{"n_layer": 13, "d_model": 128, "n_head": 2, "n_kv_head": 2, "head_dim": 64, "d_mlp": 512, "vocab_size": 8192, "activation": "squared_relu", "norm": "layernorm", "norm_place": "pre", "norm_eps": 1e-06, "positions": "rope", "rope_base": 1020.0, "rope_fraction": 0.5, "qk_norm": false, "attn_scale": 0.125, "bias": "none", "tie_embeddings": "early", "parallel_block": false, "extras": ["some layers without attention", "local attention windows", "paired heads", "exclusive self-attention", "value embeddings", "an embedding shortcut", "learned residual scales", "skips across layers", "capped logits"], "init": "normal", "init_std_qkv": 0.0276, "init_std_o": 0.00541, "init_std_up": 0.0276, "init_std_down": 0.00541, "optimizer": "adamw", "lr": 0.00316, "beta1": 0.95, "beta2": 0.98, "weight_decay": 0.054, "lr_head": 0.00786, "grad_clip": 0.5, "warmup_steps": 325, "schedule": "cos", "final_lr_fraction": 0.0, "batch_tokens": 16384, "seq_len": 1024, "doc_mask": true, "train_tokens": 110200000, "steps": 6727, "dataset": "wikipedia_en"}
Each number is 128 + 24 x the weight over its row's rms, rounded and kept within 0 to 255. Layers, rows and columns count from 0. The size above them is the row's rms in percent of the matrix's.

# layer 10 MLP down (transposed), 512x128, rms 0.143, rows 467-477, columns 64-127
size [ 84  98 105  95  97  74  99 119 121 110 108]
[[139  87 105 116  94 109 115 128 157 134 145 101 133  85 139  88 141 129 115 120 134 123 167 172 175 125 117 133 106  95 165 141 129  82 130 110  90 121 146 109 126 116 122 148 143  83 153 141 120 157  92 128 118 154 113 126  90 142  97 146 108 136 170 144]
 [108 110  99 121 145 103 163 128 156 150 130 101 114 131  74  97 109 118 113 108 108 137 129 126 120 154 149 106 137  96 172 148 105 130 187 152 147 104 138 140 126 129 119 138 114 146 187 111 132 148 137 141 139 109  83  94  94 112 114 116 137 147  98 118]
 [112  94 110 137 163 142  94 134 130 149 125 125 129 104  81 123 117 120 124 139 114 150 152  88 142 117 137 130 145 152 128 113 105 166 141 130 111 128  95  85 166 138  95 114 150 133 143 122  89 133 106 162 119  88  93 135  56 103  89 110 160 149 172 111]
 [151 138  90 143 105 153 132 121 113 143 145 142 135  84 113 121 160 111 144 117 151 113 123 140 119 135 117 146 125 102 129 112  97 136 115  90 160 127 106 132 152 113 121 149 159 144 132 164 137 123 111  99 112  88  63 139 148 114  96 147 109 115 134  94]
 [126 139 101 139 124 117 118 137 134 178 128 136  77 185  96 106 128 115 108 130 159 103  96 109 133 161 141 145 116 144 172 141 138 123 108 143 130 118 148 124 152 136  80 143 109 161 161 142 176 141 107 137 137 147 131  81 117 149 110 111 156 119 105 140]
 [126 119 167  96 150 143 139 127  97 139 119 108 173 115 115 149  96  86 177 130 133 146 114 133 106 108 133 119 147 125 154 132 143 128 162 137 112 125 118  89 132 134 128 127 123 103 130 136 150 156 128 135 112 135 136 115 103 131 111 149 113 138 147 139]
 [133 135  95 125 152 120 135 149 150 184  78 146 155 176 122 102 139 141 142 123 136  96 118 122 134 145  92 125 132 140 120 136 133 102 166  95 155 111 141 101 144 157 127 151 144 130  96 141  90 131 108 134 125 133  96 139  96 134 140  82 112 138 120 124]
 [165 161 104 125  78 114 144 141  96 125 108 148  98 153 129 112 119 139 138 113 124 178 107  90 147 167 119 146 113 102 134 110 136 140 130 138 178  99 101 109 134 156  87 114 162 127  90 151 100 118 140 123 131  76 159 133 142 145 135 133  81  79 111 122]
 [124 126 122 106 138 110 103 104 144 123 145 104 124 115 111 150 138 146 154 110 116 122 156 173  90 135 164 110 137 139 124 143 136 106 147 131 130 167  92 110 100 141 127 166 149 120 129 133 111 131 119  97  91 148  96 167 141 122 120 155 113 138 180  98]
 [113  96 104 116 130 174 164 150 188 106 172 122 133 143 152 144 150 130 110 179 119 121 128 149  98 108 129 134 133 129 137 110 146 113 132  91 133 111 139 102 125 162 116 140 128 137  88  92  72 127 122 145 126 120  74 148 102 133 100 108 128 133 138 132]
 [125 136 145 120 104 105 129 155 134 154 115 120 121 183 159 137 130 124  99 132 150 112 131 120  92 128 159 117 129 180 115  84 132 125 121  84 140 129 126 134 170 133 124  97 156 160 119 114 113 137 105 117 143 140  93 127  92 131  80 129 165 154 122 122]]
# layer 10 MLP up, 512x128, rms 0.158, rows 468-477, columns 64-127
size [111 100  90 111  74 104 147 124 110 109]
[[129  74 111 134 123 129 109  99 114 150 107 128 133 170  89 134 124 108 170 104 108  77 140 106 139 118 119  90 124 115 143 114 131  57 154 131 104 142 127 119 134 112 143 125 150  98 164 133 138 170 106 117 108 113 134 134 188 146 143 120 145 141 119 121]
 [149 151 154 127 115 128 161 122 149 114 160 129 160 140 123 146 129 156 138  99 132 129 105 132 147 130  81  93 147 118 117 106 150 121 127 149 138 106 164 150 112 142 122 143  99 118 118 116 152 117 151 136 133 174 116 137 197 138 144 160 117 135 123 154]
 [145 120 109 120  89 190 135 122 166 134 149 123 140 126 124 173 121 153 114 156 138 134 126 100  90 109  99 126 116 137 175 149  90 108  95 132 105 128 154 135 117 115 138 106 112 130 124 117  94 121 158 132 123 111 138 126 183 141 142 148 155 139 160 140]
 [127 111 152 130 138 126 144 141 136 122 145 111  89 141 125 122 135  82 138 135 142 119 142 145 185  97 161 121 145  91 155 116  98 104 141  98  79 111 121 131 136 132 165 190 148 135 173 111 108 156 121 134 100  99 127 110 151 135 163 119 123 122  85 120]
 [114 134 116 123 138 134 113 143  90 141 129 104 123 143 135  93 142 110 127 113 143 110 162 147 153 144 103 109 116 142 158 135 126 103 154 175 147 129 161 163 104 128 154 101 122 111 138  87 117 112 140 163 152 113 118 109 159 169 183 189  85  87 121 130]
 [127 140 158 132 140 111  93 139 126 119  96  92 102 131 124  79 153 112 163 110 121 102 182 100 141 164 156 110  95 157 143 121 130 148 139 123 144 124 133 163 176 126 136 112 144 124 134 110 116  53 126 169 109 160 152 105 120 158 116 136  92 125 125 151]
 [129 107 141 102 110 145 124 157 118 113 157 141 110 136 123 109 145 113 160 148 132 150 120 128 127 140  68 156  91 104 156 111 165 110 104 114 119 122 116 168 128  61  97 129 135 123 122 163 159  95  92 142 105 164 145 106 107 174 139 134 111  92 120 174]
 [107 125 142  83 110 122 116 114 111 118 106 102 141 107 140 114 149 116 125 164  90  68 176 110 147 197 121 122 123 148 141 133 178 122 150 151  87 176  97 167 101 128 186 150 140 112 119 150 120 129 124 163  83 128 136  96 160  81 158 135 143 121 147 161]
 [107 128 143 118 123 181 140 136 143 116 157  82 159 117  90 110 136 119 114 174 145 137 119 117 119 137 102  88 142  98  90 142 107  89 131 133 133  80 166 124 108 128 169 158 119 113 140 138 123 137 132 167  82 109 132 181 139 139 121 115 120 100 152 117]
 [145 114 111 133 132 105  73 100 151 137 138 147 141 141 128 116 158 108 115 138 165 134 130  85 101 107 143 131 126 131 120 125 151 108 104 131 105 166 149 127 161 129 126 127 125  94 129 112 124  88 121 134 119 137 160 157 155 110 154 115 112 141 150 119]]